config = dict(
    n_layer=16,
    d_model=96,
    n_head=3,
    n_kv_head=3,
    head_dim=32,
    d_mlp=768,
    vocab_size=7247,
    activation='relu',
    norm='layernorm',
    norm_place='pre',
    norm_eps=1e-05,
    positions='learned+rope',
    rope_base=10000.0,
    rope_fraction=0.5,
    qk_norm=False,
    attn_scale=0.177,
    bias='all',
    tie_embeddings=True,
    parallel_block=False,
    init='normal',
    init_std_qkv=0.051,
    init_std_o=0.00903,
    init_std_up=0.051,
    init_std_down=0.00903,
    optimizer='laprop',
    lr=0.00213,
    lr_mult_qkv=0.7,
    beta1=0.9,
    beta2=0.98,
    lr_head=0.0126,
    grad_clip=2.0,
    warmup_steps=210,
    schedule='wsd',
    decay_fraction=0.872,
    decay_shape='sqrt',
    final_lr_fraction=0.05,
    batch_tokens=32768,
    seq_len=256,
    doc_mask=True,
    train_tokens=248900000,
    steps=7596,
    dataset='wikipedia_en',
)
Each number is 50 + 10 x the weight over its row's rms, rounded and kept within 0 to 99. Layers, rows and columns count from 0. The size before them is the row's rms in percent of the matrix's.

# layer 10 MLP up, 768x96, rms 0.103, rows 680-696, columns 0-95
093:45 44 43 40 32 48 56 42 60 41 34 63 44 41 47 62 50 55 39 56 35 50 49 38 40 38 48 49 67 51 61 35 57 81 54 47 45 51 79 56 51 51 40 50 38 51 68 49 47 53 53 67 51 44 41 47 35 47 58 30 67 47 45 48 57 43 57 44 63 46 43 49 67 39 50 52 59 54 40 56 47 57 69 50 38 48 65 35 64 56 46 47 50 62 36 52
099:49 53 47 73 51 51 30 56 39 49 42 46 43 55 59 52 47 42 40 34 41 45 67 52 45 37 60 48 59 77 44 65 55 62 48 46 48 55 44 52 66 38 54 41 55 72 65 44 39 48 47 59 42 42 55 62 48 57 52 56 58 53 37 55 40 40 45 75 50 56 64 47 54 39 65 51 53 52 63 65 41 46 57 36 56 56 55 50 63 44 54 52 45 39 66 22
106:64 41 73 39 40 57 69 54 31 45 35 37 60 61 50 34 41 43 43 50 40 53 68 48 60 60 51 49 59 50 46 54 53 58 46 54 42 51 69 64 54 49 53 62 34 58 63 53 29 58 39 35 49 51 56 61 41 44 52 44 48 57 37 66 47 50 53 47 42 64 47 44 40 39 62 37 47 44 28 53 60 60 32 41 49 72 46 47 56 40 59 59 56 54 56 47
080:53 40 52 58 54 35 68 39 53 48 45 77 47 35 59 53 34 57 50 49 68 44 65 39 39 47 55 45 39 32 47 49 64 46 53 62 55 43 46 62 47 54 52 25 47 66 49 52 58 36 63 51 47 42 54 60 52 52 41 47 67 62 40 43 53 48 62 55 48 51 33 55 48 48 54 48 65 53 28 59 51 33 46 48 32 35 43 25 51 52 33 49 54 51 56 50
093:46 43 67 61 48 61 65 47 42 60 39 43 58 37 63 61 55 59 30 40 37 49 53 46 49 40 56 49 51 55 50 48 44 74 62 48 30 67 54 37 45 54 39 46 51 59 59 51 52 37 53 41 56 36 52 48 45 55 59 40 50 52 46 63 52 42 48 64 69 50 39 42 62 34 55 58 72 51 47 56 56 46 56 36 59 51 55 39 47 28 45 49 64 75 45 67
115:42 60 54 53 57 60 43 57 51 58 57 54 53 30 50 58 46 65 40 45 47 59 58 36 54 68 62 41 64 57 49 25 40 50 37 57 44 40 46 45 58 53 69 45 51 59 46 47 58 46 50 60 45 45 63 50 42 49 43 54 54 50 40 52 47 27 25 58 49 42 47 46 59 53 48 56 47 23 77 41 43 67 57 30 32 50 49 53 49 49 64 57 66 50 43 44
098:40 67 54 42 38 55 38 51 62 46 55 66 43 25 54 53 52 48 38 52 64 72 45 35 50 53 65 35 54 50 49 39 47 44 49 53 31 59 68 63 38 43 55 61 49 55 52 46 43 52 41 52 64 37 51 53 43 58 26 62 60 44 51 53 49 40 44 60 62 36 44 44 52 27 42 51 39 25 61 56 45 62 43 54 42 51 54 49 53 45 45 42 59 57 46 70
091:54 77 36 58 62 66 25 55 50 53 35 56 58 54 43 51 30 62 46 52 37 54 33 69 42 40 58 49 50 43 54 48 37 39 51 51 62 58 61 62 51 42 62 53 36 50 65 53 22 48 56 39 55 36 50 56 48 42 53 71 54 36 45 44 43 38 46 47 52 50 50 50 61 46 51 57 61 50 39 30 57 55 59 51 44 48 67 62 63 51 46 44 43 55 55 57
088:47 49 48 44 51 62 53 51 57 56 48 58 51 27 56 43 59 58 44 54 44 50 45 34 58 62 53 38 49 46 52 61 41 47 64 67 40 34 51 43 40 35 78 57 33 50 63 45 35 53 70 42 63 50 49 54 55 58 53 67 56 54 54 55 40 59 37 42 59 38 29 34 41 50 72 48 42 46 58 45 58 39 59 46 29 28 57 53 56 51 45 42 55 47 53 38
095:46 65 27 39 51 56 46 42 51 50 42 56 41 32 71 70 42 50 51 38 47 53 42 55 47 37 45 44 65 72 61 38 46 63 53 41 40 42 42 46 58 49 48 36 45 56 73 41 59 72 41 56 38 42 45 55 49 46 46 58 63 41 59 57 45 32 49 30 60 30 53 48 52 60 69 62 38 38 58 54 41 53 48 54 50 49 49 58 53 49 59 51 56 55 49 35
095:40 63 39 30 34 52 48 57 39 55 50 48 44 48 71 64 44 56 52 47 34 58 44 38 58 46 60 47 58 52 66 35 59 54 46 44 22 53 54 56 60 56 52 53 61 54 53 42 52 73 40 37 44 54 39 60 66 57 40 28 60 41 57 66 51 52 39 48 42 39 46 43 45 35 50 62 42 43 66 44 70 44 44 48 46 50 69 41 45 48 54 50 41 34 40 46
092:46 44 63 53 53 40 59 52 52 53 63 57 52 56 37 49 52 54 35 46 60 54 57 51 59 50 48 41 50 42 50 39 52 69 24 63 49 45 64 53 53 52 63 62 34 55 65 55 52 44 39 34 50 44 57 52 14 49 33 37 61 44 44 58 58 53 48 51 66 61 38 41 58 36 51 46 59 38 47 48 50 45 32 39 46 52 35 38 43 58 49 72 66 47 60 60
096:65 52 52 53 39 46 37 42 53 58 48 38 42 62 52 39 43 58 26 66 49 56 46 49 57 39 70 37 56 56 64 54 45 60 49 62 66 35 63 62 52 40 40 56 54 59 64 66 70 40 44 52 52 29 37 55 55 52 39 46 59 55 44 45 57 39 63 69 43 60 56 57 42 32 67 48 48 39 50 49 44 47 56 51 43 39 36 59 58 55 43 34 67 55 46 49
103:61 32 55 52 42 39 48 53 41 51 34 49 47 59 49 51 28 48 40 40 63 53 71 61 31 50 57 45 44 66 59 44 48 44 57 52 44 48 50 70 53 47 44 47 29 56 52 40 48 47 58 46 65 37 63 61 39 55 31 60 84 69 50 66 51 41 43 39 53 49 51 44 45 43 46 43 64 42 46 59 46 62 71 46 49 54 49 47 59 48 39 48 59 46 55 58
101:30 53 45 54 48 50 45 64 38 52 44 41 46 61 51 58 57 40 55 43 42 89 42 58 56 58 59 36 50 44 60 39 23 45 64 61 47 50 50 43 59 59 51 56 44 48 58 50 48 57 51 56 74 43 48 65 46 66 45 49 61 45 55 57 48 37 60 41 62 51 50 36 59 51 77 62 41 34 53 49 56 50 38 46 49 44 61 44 59 39 54 34 43 38 52 54
097:25 76 56 68 35 44 59 52 58 63 56 53 52 52 33 64 46 37 41 45 50 47 53 42 47 38 48 32 50 39 50 60 42 50 56 47 45 38 45 56 47 51 61 66 44 63 49 50 45 46 47 52 46 36 40 67 61 72 51 43 56 52 52 51 45 40 24 32 54 49 54 76 46 46 57 59 50 44 54 53 51 33 60 35 44 49 54 59 37 38 50 67 46 46 49 59
098:52 47 39 39 55 57 57 44 58 53 52 45 51 68 29 66 46 33 36 39 49 57 45 55 40 49 49 36 52 70 72 45 44 71 41 48 18 45 34 47 58 54 68 47 58 58 55 60 56 51 50 55 59 42 49 65 47 46 50 58 56 40 67 56 36 55 68 40 57 44 29 52 59 48 42 54 65 56 43 58 70 44 59 45 47 48 52 39 46 43 59 44 51 40 53 52
# layer 10 MLP down (transposed), 768x96, rms 0.0899, rows 680-696, columns 0-95
084:35 51 36 50 35 57 52 48 44 36 59 44 51 41 47 52 50 52 54 54 53 61 54 42 60 60 59 46 39 36 55 55 51 58 63 64 49 48 47 57 39 44 33 56 44 45 32 47 36 50 38 52 49 44 70 59 47 53 37 54 54 55 58 36 80 50 49 55 62 55 58 53 41 59 62 47 44 50 49 26 52 48 60 75 40 54 50 59 37 39 81 47 50 27 55 47
113:43 38 40 58 56 47 47 52 49 70 62 58 61 40 70 47 43 60 55 42 53 37 62 74 51 64 50 56 43 43 56 39 55 40 39 51 40 45 44 55 69 51 45 46 38 47 30 61 50 38 50 46 60 42 33 46 65 35 49 57 54 54 39 46 35 57 39 67 48 53 50 35 58 47 52 72 45 50 48 37 59 31 44 77 58 53 47 59 39 59 58 48 49 59 38 55
113:59 56 43 43 65 46 51 59 49 58 45 43 40 46 44 52 50 48 47 53 32 24 62 47 52 43 49 48 30 57 49 38 57 50 68 53 70 49 54 38 51 38 32 56 64 52 63 45 49 68 38 51 42 55 50 52 59 62 46 44 42 52 56 63 45 38 47 47 45 30 54 40 61 40 51 40 64 53 73 62 23 39 65 40 49 51 56 60 56 53 65 43 37 54 62 66
071:49 59 53 33 36 49 51 48 67 45 47 46 33 44 42 50 79 50 52 38 45 41 37 47 46 47 49 70 62 56 55 53 47 49 34 43 48 55 61 53 45 42 31 69 57 37 43 64 57 67 46 42 40 36 42 52 42 53 31 59 62 60 45 39 39 43 42 52 53 52 54 46 69 54 53 62 64 53 59 48 30 59 50 63 59 55 46 54 49 72 46 64 67 46 45 54
091:52 60 44 44 31 43 64 48 53 54 29 43 43 48 45 48 46 54 26 67 53 41 49 42 65 43 39 57 28 57 56 54 74 45 50 60 63 71 48 43 68 57 40 40 69 44 59 60 41 46 47 49 51 63 52 60 62 39 57 53 57 53 37 49 56 36 58 53 48 40 62 39 37 53 65 52 42 62 49 72 39 38 60 42 54 46 56 51 48 59 48 44 38 53 40 40
113:60 54 51 55 53 53 59 63 50 63 45 49 60 36 71 47 47 52 43 68 52 51 56 55 49 43 52 43 37 42 55 66 50 40 55 52 60 55 37 52 37 49 52 54 44 55 41 58 50 34 66 37 34 55 52 50 47 53 50 64 56 49 50 70 47 34 52 52 25 54 34 63 33 43 50 54 67 43 33 17 35 62 62 48 42 51 39 48 54 59 32 62 52 49 51 42
105:61 41 45 50 62 46 35 50 40 51 65 44 51 52 51 36 43 42 58 46 54 47 59 58 45 57 68 34 35 44 55 61 56 47 60 40 29 50 69 39 50 48 61 55 65 43 47 65 46 38 51 39 47 76 52 38 69 44 58 49 43 58 44 45 56 52 51 61 42 54 63 39 48 36 57 32 48 56 60 28 43 60 33 64 51 37 52 45 58 39 41 64 65 57 57 56
078:45 38 36 42 69 72 35 46 57 63 46 49 37 53 62 44 68 45 51 46 50 56 50 28 44 65 40 49 43 55 39 38 50 49 38 67 57 55 67 54 40 53 65 54 27 51 67 33 65 45 53 57 56 48 46 42 48 51 62 53 48 47 56 67 34 41 35 52 55 49 57 47 50 44 62 66 38 58 63 50 31 50 33 51 42 57 50 59 55 33 44 48 55 41 54 55
079:32 59 60 49 59 51 47 49 57 44 53 50 60 73 54 49 50 57 37 45 35 46 69 53 37 50 40 53 53 49 50 45 42 50 47 34 51 61 43 68 67 55 39 64 48 47 44 65 46 38 39 61 47 45 49 70 46 51 49 48 59 71 59 49 55 40 22 61 71 46 60 53 48 36 43 33 73 52 54 53 54 45 38 60 36 61 42 49 41 52 40 57 47 48 33 43
091:53 53 54 62 42 54 66 69 43 56 41 47 46 57 43 60 44 36 26 55 61 44 54 35 57 65 66 52 48 50 40 44 41 44 44 41 57 40 51 45 32 66 48 50 40 43 57 64 57 43 51 33 64 63 62 22 52 56 69 44 49 47 54 39 36 62 58 61 58 66 47 44 52 44 36 63 58 58 53 43 44 41 68 48 54 51 45 53 50 46 51 49 37 33 34 52
094:61 36 56 52 43 52 44 42 33 44 39 38 57 57 37 41 65 51 33 47 37 47 66 38 46 63 53 63 48 44 50 59 42 51 55 34 65 60 42 44 53 50 36 47 60 49 46 64 57 49 40 52 22 59 52 50 49 46 59 53 43 48 66 37 46 46 56 51 42 56 49 37 62 54 52 46 43 65 38 59 34 60 56 46 58 50 41 42 55 61 37 68 67 81 38 55
082:57 57 41 42 54 32 42 54 58 55 45 44 57 44 61 46 48 34 53 44 38 41 58 50 41 59 64 52 43 46 60 52 50 63 39 39 57 53 40 58 39 69 55 37 60 38 54 48 72 43 66 46 49 39 54 44 64 68 58 56 58 47 44 44 54 40 35 71 53 30 61 62 40 61 61 39 57 59 59 26 45 48 40 63 41 43 49 67 57 53 40 54 33 37 51 58
101:62 52 51 43 58 58 53 59 70 53 58 41 45 56 49 33 55 64 35 41 28 48 62 45 55 33 43 31 40 41 51 44 26 36 39 61 37 48 62 59 41 60 57 34 60 37 28 57 36 51 64 58 54 53 65 49 42 61 43 59 47 44 38 44 62 51 59 45 43 58 42 42 57 54 49 70 41 45 58 56 48 59 48 50 54 38 48 55 54 55 53 55 70 39 46 62
109:45 58 36 44 52 24 56 70 60 64 54 48 39 66 64 65 50 38 56 52 34 50 58 44 58 49 34 70 53 58 60 57 43 43 46 60 53 65 44 51 41 53 42 49 44 49 52 32 55 49 55 61 51 53 35 44 54 44 47 42 44 66 58 67 53 36 34 41 50 57 35 50 52 49 42 46 44 30 48 81 39 63 48 43 42 49 63 55 44 64 49 53 65 53 43 58
108:49 41 39 37 41 59 66 55 71 42 51 45 44 54 63 58 63 39 60 54 41 37 50 67 43 52 53 62 50 45 46 57 49 41 75 46 40 46 48 47 55 50 39 56 41 47 64 46 47 53 64 49 66 49 54 53 62 66 57 39 32 41 49 34 52 47 37 45 46 52 59 43 52 63 61 52 34 65 61 46 27 45 43 62 61 34 64 46 66 51 50 39 33 29 52 53
095:62 70 34 38 58 38 60 50 30 47 41 50 35 51 42 63 50 47 34 54 24 55 68 37 60 47 33 39 54 76 65 57 51 42 47 53 46 49 43 62 40 39 55 55 53 45 40 49 49 62 44 56 50 47 49 50 50 74 50 49 51 44 68 54 40 47 70 64 41 44 60 39 49 50 48 42 50 51 48 55 29 53 41 40 46 43 61 54 55 42 46 61 63 39 54 59
097:46 45 39 55 68 55 39 48 43 49 63 56 32 39 40 62 54 76 36 39 61 63 49 58 55 55 42 48 65 60 28 43 53 55 65 39 33 40 41 51 42 41 56 41 54 43 64 36 40 59 55 49 49 44 41 49 36 43 50 56 56 51 41 47 38 41 45 54 33 50 52 41 78 46 46 44 50 56 46 56 36 48 46 55 59 55 59 49 47 55 43 67 68 71 62 47